{
  "norm_eps": 1e-06,
  "positions": "rope",
  "rope_fraction": 1.0,
  "bias": "none",
  "init": "trunc",
  "init_std_up": 0.0276,
  "init_std_down": 0.00488,
  "warmup_steps": 45,
  "schedule": "wsd",
  "train_tokens": 367000000
}
Each number is 128 + 24 x the weight over its row's rms, rounded and kept within 0 to 255. Layers, rows and columns count from 0. The size above them is the row's rms in percent of the matrix's.

# layer 3 attention value, 448x448, rms 0.0617, rows 365-383, columns 0-55
size [ 96  91  86  99  88  85 101  88  89  97  90  99  99  95  84  94  88  93  95]
[[119 105  92  99 170 154 141 121 136 151 125 150 124 127 176 124  75 137 137 112 158 116 141 117 148 128 181 160 103 167 143 168 112 143 135 126 133  84 114 122 116 131 125  72 128 168 107 109 129 180 114 124  99 117 103 110]
 [135 154 146 193  88 122 142 178 118  86  93  96 131 133 153 147 113 163 130  76 129 109 118 122 116 151 108 128 137 127 199 143 103 142 129 143 123 118 130 126 126 132 132 114 110 106  85 108 151 116 185 134 116 166 119 144]
 [118 109 133 169 120 170 130 139  98 110 125 117 100 156 151 145 130 104 153 141 108 171 162 132 148 147 125 121 115 119 140 142 107 152 118 114 121 147 120 101 181  63 133 124 167 176 159 146 116 139 108 117  95  85 143  91]
 [139 108 148 122 148 157 117 137 133 132 104 140 145 129 101  96 111  97 130 126  94 142 146 130 184 131 135 147 137 115 116 113 163 124 143 167 136 110 207 126 105 114 133 124 148 138 142 146 129 106 114 109 132 143 107 144]
 [114 153 143 123 109 144  93 102  91 127 124 138  99 126 133 116 142 123 136 128 163 120 137 135 110 128  97 122 129 148 138 144 155 115 114 155 130 133 129 145 165 147 147 123 153 138 157 134 119  93 115  97  92 123 146 142]
 [120 170  94 141 137 153  98 141 125 138  99 141 129 152 107  98 134 133 114 156 171 108 131 112 115  99 133 133 160 123  89 132 141 123 121 139 121 123  92 106 115 146 152 127 140 152 164 143 114 156 138 133 148 134 169 170]
 [149 158 140 149 130 117 123 138 143  87 119  98 122 119 143 124 123 132 112 130 113 136 138 155 144 103 140 132 101 178 111 115 156 115 128 119 121 130 115 148 136 114 141 133 163 113 117 114 134  95 139 148 128 137  98 159]
 [126 153 137 149 170 101 133 155 143 160 109 102 145 107 137 150 163 115 141 133 107 147  99  95 126 126 166 144 176  92 116 157 100 156 123 150 116 114 145 154 180 166 154 126 117 113 100 117 142 172 178 118 151 157 116 168]
 [ 81 126  96 131 168 139 115 122 128 149 135 145  97 116 141 100 167 101 138 143 150  93 155 131 122 131 128 126 177 115 119 137 142 120 124 155  76 116 108 150  99 124 107 141 133 123 126 123  91 125 126 134 137 130  97  79]
 [116 118 123 164 135 142 125 124 141 119 140 128 123  98 138  99 141 104 106 118 170 138  93 161 144 160  78 126 145 124 142 128 166  92 141 130 134 160 116 149 166 127 134 128 115 145 163 144 123 133 121 115 122 198 150  93]
 [153 133 149  99 104 164 143 152  88 165 104 152 144 127 128 148 102  96 139  98 140 162 133 170 162 158 146 140 137 153 148 108 135  91 134  92  88 120 141 112 118 130 107 144 113 129 119 154 124 131 185 149  90 138 152 129]
 [118 102 138 105 122 128 127 179 105 164 148  86 129 121 102 157 116 175 118 150 145 111 135 118  61 106 137 117 111 126 126  78 146 118 163 154 105 145 145 102 110 137 139 105 174 158 100 164 120 102 128 151 105 179 122  97]
 [100 172 137 195 113 134 118  95  93 112 138 140 127 159 159 175 126 126 169 121 136  72 128 138 136 154  91 137 144  78 151 162 125 124 102 107 139 120 139 146 138 119 137 124  67 133 137 121 155 126 143 124 147 118 139  92]
 [111 124 114 148 142 115 159 160 140  96 112 166 125 139 128 159 142 125 145 123 160 160 130 106 105 117 102 107 120 138 129 101 102 102 152 161 157 161 101 114 146 118 155 122 173 127 123 121 139 151 106 132 118 125 117 114]
 [159 191  84 129 103 122 135 141 155 138  96 118 132 129 140 135 125 147 111 105 106 139 118 164 169 147 107 122 114  91  64 155 141 139 120 139 129 125 112 127  90 147 133 138 123 115 149 112 125 160 164 153  91 107 121 167]
 [115 127 106 121 127 169 143 126 112 129  62 126 135 131 154  98 110 114 159 116 158 158 130  82 131 118 169 128  99 148 141 137  81 133 131 156 113 110 115 144 136  92 160 115 142 138 134 142 180 156 102 127 125  73 100 133]
 [130 128 146 118 152 115 140 159 159 137 141  94  91 129  95 140 132 157  96  67 128 146  97 130 147 164 134 136  63 146 127 151  88 133 146 149 152  87 139 100  89  65 113 111 173 175 175 131 151 141  79 166 152 160 119 108]
 [107 144 156 127 136 122 140 130 100 118 126 109 167 110  73 155 126 147 122 131 131 115 131 144 129 140 114 136 130 153 121 167 122  98 124 120 120 120 148 122 149  88 139 152  39  70 130 117 154 130  95 102 125 123 124 135]
 [159 119 113 154 123 108 114 125 147  97 150 139 123 176 127 142 123 147 149 146 120  81 163 133 121 104 123 117  93 118 122  98 157 106 103 105 142 101 173 128 173 148 155 140 141 105 147  78  96  84 141 103 106 105 111 163]]
# layer 3 attention output (transposed), 448x448, rms 0.0552, rows 365-383, columns 0-55
size [100 102  96 106  94  91 105  93  95 102  96 106 103 103  89  98  94 100  96]
[[103 116 153 150 118 148 125 121 101  78 140 148 116 128 119 150 135 108 126 150 163 153 113 166 170 116 101 168 147 117 118 131 161 143 101 114 143 123  76 141 138 111 203 119 132  90 102 148 100 103 162 160 122 122 131 104]
 [154 141 131 116 124 141  94  99 126 177 146 181 135  95  94 130 139 104 129 131 170 157  92 142 121 105 126 113  93 128 108 149 134 115 172 120  91 145 168 158 138 104 150 150 122 173 135 138  97 160  60 118 129 129 111 160]
 [149 118 109 109 148 130 114  93 122 120  97 134 112 152  93 106 162 140 136 124 112 113  98 108 125 146 185 149 106 126 119 138 120 131 113 158 133  95 141 135 137 171 114  99  75  96  92 109 117 180 117 108 104 141  89 149]
 [117 170 118 154  97 122 126 124 134 108 132  73  92 139 144 122  85 146  93 137 128 130  94 148 140 104 148 152 158 173 134 150 137 151 107  76 129 122 111 131 150 126  62  83  79 115 142 149 148 135 179 111  85 124 122  65]
 [145 106  74 130 151 106 116 120 137  89 152  91 133 130 123 150 160  71 126 130 134  91 102 170 122 138 173 113 152 121 116 141 113 115 154 110  95 109 101 112  87 145 115 116 124 118 124 139 120 152 126 148 156  83 136 118]
 [105 109 121 116 124 150 125 120 127 148 134 100 148 139 157 141  94 136  96 129 108 123 108 125 155 110  92 152 138 126 134 121 164 141 118 143 140 162 184 108 161 101 106 138 148  96 107 104 142 121 126 120 120 133 121 160]
 [142 128 151 150 127 155 159 143 136 130 130 146 152 152 151  96 115 146 148 153 120  97 139 152  99 163 143 150 114 127 143 129 120 104 112 145 116 113 163 113 130 120 120  90 160 108 102 124 107 127 175 129  71 129 134 134]
 [124 102 139 103  66 139 127 129 149 119 113 159 125 119  82  95  89 149 119 142 134 140 123 159 116 167  92 108 142  73 164 119 129 134 164 158  84 134 157 101  74 158  95 146 131 172 114 100 145 114 118 126 106 113 126 122]
 [120  93 115 104 161 117 125 100 109 100 146 118 138 144 159 108 123 161 113 110 165 140 133 134 118 128 128 102 128 169 108 115 145 103 102  90 121 137 126 125 150 173 140 174 120 134 164 119 139 116 107 121  92 163 162 116]
 [127  89 141  97 123  72 115 122  73 111 136 114 164 129 114 156  99 119 115 150 147 131 116 118 163 115 121 125 144 154 115 115 115 144 162 140 160 104 108 124 129 153 103 147  68 130 129  66 130 135 128 157 144  95 140 109]
 [146 136 131 132 132  85 143 102 148 144 152 128 135 106 114 121 128 134 140 169 135 157 153 129 137 140  56 125 121 136 103 109 156 113 156 130 139 115 124 128 112 118 134 123 178 128 128 155 154 104 102 140 137 119 120  90]
 [129 118 131 156 143 133  99 146 121 127 100 143 150 117 149 112  95 118 121 135 129 156 101 113 157 156 151 136 138 150 135 164 117 129 143 121 131 153 103 130 126 135  75 122  88 126 141 113 104 149 129 104  95 134 177 149]
 [174 131 130 114 139 109 134 125 110 120 124  98 120 151  72 121 131 114 140 113 149 143 138 105 143 140 158 114 168 140 113 151 130 134 163  84 104 114 136 108 124 144 146 146 161 151 111  89 148 130 141 112 138 112  96 127]
 [140 108 162 105 129 162 127 113 134 165 116 121 105 102 167  63 124 153 134 118  98 152 125 159 156 126 157 123 151 115 123 142 124 119 131 133 140  88 152 138 114 124 116  91  63  83 109 114 154 113 158 111 122 129 105 151]
 [106 125 140 133 171  60 150 134 127 117 135 109 115 122 123 144 182 134 136 127 138 100 176 158 139  86  98 142 104 146 113 155 123 122 173 160 113 127 113 159 162 126 149 140 119 130 151 140 165 111 152  84 116 171 112 164]
 [102 126 152 127 136  88 114 146 154 141 155 119  93 122 144 119 144 116 100 117 128  97 166 109 113 109 111 131 142 114 120 115 141 125 112 115 135 160 110 123 164 117 136 153 164 162 141 119 108 133 130 147 149 138 129  99]
 [116 147 127 117 111 133 129 138  80 101 130 119 120 126 141 134 139 120 134 150 111 122 125  98 115 123 153 140 119 150 147 106 136  89 158 154  74 137 160 165 171 179 144 121  89 117 144 150  86 147 161 161 137  91  90 114]
 [158 138 130 122 127  76 116 116 143 171 114 109  99 130 147  96 102 103 123 124 133 140 125 150 149 130 114 159 114 135  97 117 134 100 142 132  94 107  77 165 131 158 150 123 180 124  79 146 138  99 149 133 125 104  82 103]
 [131  90 139 142 147 103 154 147 114 173 100 152 133 131 109 101 152 115 174 143 111 165 127 136 144 121 143 135 162 151  80 152 125 191  97 105 125 144 139 159  97 105 112 156 139  84  89 157 130 140 169 106 127 147 139 124]]
# layer 3 attention query, 448x448, rms 0.0617, rows 384-392, columns 0-55
size [100  91  92  92  94  88  90  92  97]
[[ 92 136 101 132 136 139 125 169 151 153 127 121 131 136 139 109 136 154 155 104 123 128 147  86 170 112 138  99 115 156 175 118 163 112 123  67 189 137 169  98 121 133 113 110 103  92 119 102 116 120 114  86 135 113  98 163]
 [156 104  88 121 133  93 125 121 106 124 148 134 141 127 103 124 137 152 116 111 135 199 100 151 179  99 119  70 157 124 127  92 138 142 129 135 173 150 110 118 167  89  93 139 133 111 128 105 137 117 115  91 103 162 130 111]
 [123 119 153 134 113 153  97 110 132 148 167 130 134  63 152 164 111  98 101 178 147 122 116 149 135 121 105 148 131  69 129 140 136 123 181 116 121 114 126 104 181 145 153 152 164 125 109 124  90 126  80 112  91 114 130 105]
 [120 103 140 139 113 130  95 106 122 160 138 102 136 126  99  65 120 129 123 115 137  84  75 125 127 177 141 184 147 120  97 134 120 152  88 130  91 128 115  77 114 118 136 127 110 145 111 134 129 100 174 124 122 128 146 113]
 [121 157 158 126 138 118 105 100 162 100 123 120 152 140  97 168 135 111 142 100 117 139 114 112 115 119 143  99  87 175  86 127 111 125 165 126 146 145 130 131 196 138 112 123 112 119 111 147  91 109 139 148 106 116 116 142]
 [ 49 126 123  82 115 115 139 105 120 117 122  87 132 127 112 148 150 134 108 132 108 129  96 114  99 142 131 114  89 126 113 136 145 115 185  93 158 121 119  85 104 158  67 134  71 133 150 168 119  87  98 110 102 150 123 117]
 [164 140 106 118 107 113 131  93 106 130  98 150 105 154 117 108 129 120 113 151 140  99 116 128 145 130 159 122 123 124  84 130 104 109 101  93 130 142 117  79 157 120 152 104 104 105 154 140 118  95 132 146 118 167 138 184]
 [136 150 129 135 132 161 124 128  80 140  82 149 140 118  75 125 114 135 211 131 116 126  91 169 134 143 127 113 160 164 123  96 148 122 132 140 142  80 188 173 134 184 130 129 102  99 138 117 139 129 130 111 129 118 153 148]
 [156 175 137 131 156  95 195 114 139 117 120 142 128 147 114 111 119 124 166 119 125 137 137 105 151 112 134 115 127 163 121 137 130 122 105 156 154 122 131 100 139 155 136 156 175 100 193 139 109 100 122 180 134 154 159 141]]
# layer 3 attention key, 448x448, rms 0.0617, rows 384-392, columns 0-55
size [100  88  86  95  98  89  99  99  97]
[[133 112 133 116 105 125 178  96 102 135  73 163  86 105 136 129 128 130 130  95 149 142  90 164 120  91 116 131 103 132  96 176 140 145 143 153  98 123  70 159  83  97 172 106  92 117 124 138 134 144 123 164 109 125 141 128]
 [151 152 145 109 138 148 111 117 136 153 120  95 131 110 154 109 138 145 154 119 114 114 119 125  99 110 114 174 102 116 129 131 123 134 109 106 166 101 131 107 121  88  67 102 149 121 117 126  88 123  92 109 143 153 173 164]
 [ 94 125 155 146 104 145 107 124 128 126 122 141 142 135 148 138 118 121 129 144 139 136  83 133 117 106 142  99 119 205 113 136 134 163 142 142 146 122 105 169 126 133 149 167 117 144 175 137 140 139 151 102 165 149 131 178]
 [139 206 126 106 131 158 138 136 124 117 143 137 133 139 111 142 143 100 155 138 134 114 118  97 117 155  89 124 133 143 152 149 158 128 110 117 167 151  96 139 114  97 138  98 146 126 154 146 132 151 119 123 126 129  78 120]
 [130  90 172 158 123 164 122 164 123 138 137 105 124 123 127 135 175 132 158  94 121 151 150 176 107 132 157 135 122 119 139  80 132 137 151 107 114  99 200 120 152 139 138 111 152 123 145 158 164  98  89 122 147 143 147 106]
 [130 146 113 143 123 148 113 157 128 191 134 106 132 144 140 123 161 141 120 124 121 148 139 124 151 127 153 144 117 126 119 102 123 103 169 164  91 145 114 152 119 146 159 154 154 110 159 106 168 130 107 160 141 155 128  93]
 [117 179 110  89 137  77 156 119 123 100 146 145 124 150 128 132  88 127 171 135  97  71 107  88 133 137 134 104 125 149 111 160 143 104 111 136 131 112 138 144 101 154 108 112  87  88 150 129 144 113 113 185 135 144  93 128]
 [139 165 124 121 138  93 149 109 181 103 133 106  87  96 125 142  97 140 117 159 130 104 133 110 121 128 151 125 103 117  95 130 138 158 126 120 154 146  91 102 123 146  89 105 139 116  91 161  92 104 141 150 113 104 132 118]
 [130 114 148 116 146 162 125 159 110 120 130 160 123  73 105 115 100 148 131  98 133 105 130 140 146 149 129 132  93 133 138 139 138 112 153 151 145  95 149 124 125 129 119 125 137 111  79 106 152 107 143 148 136  98  91 109]]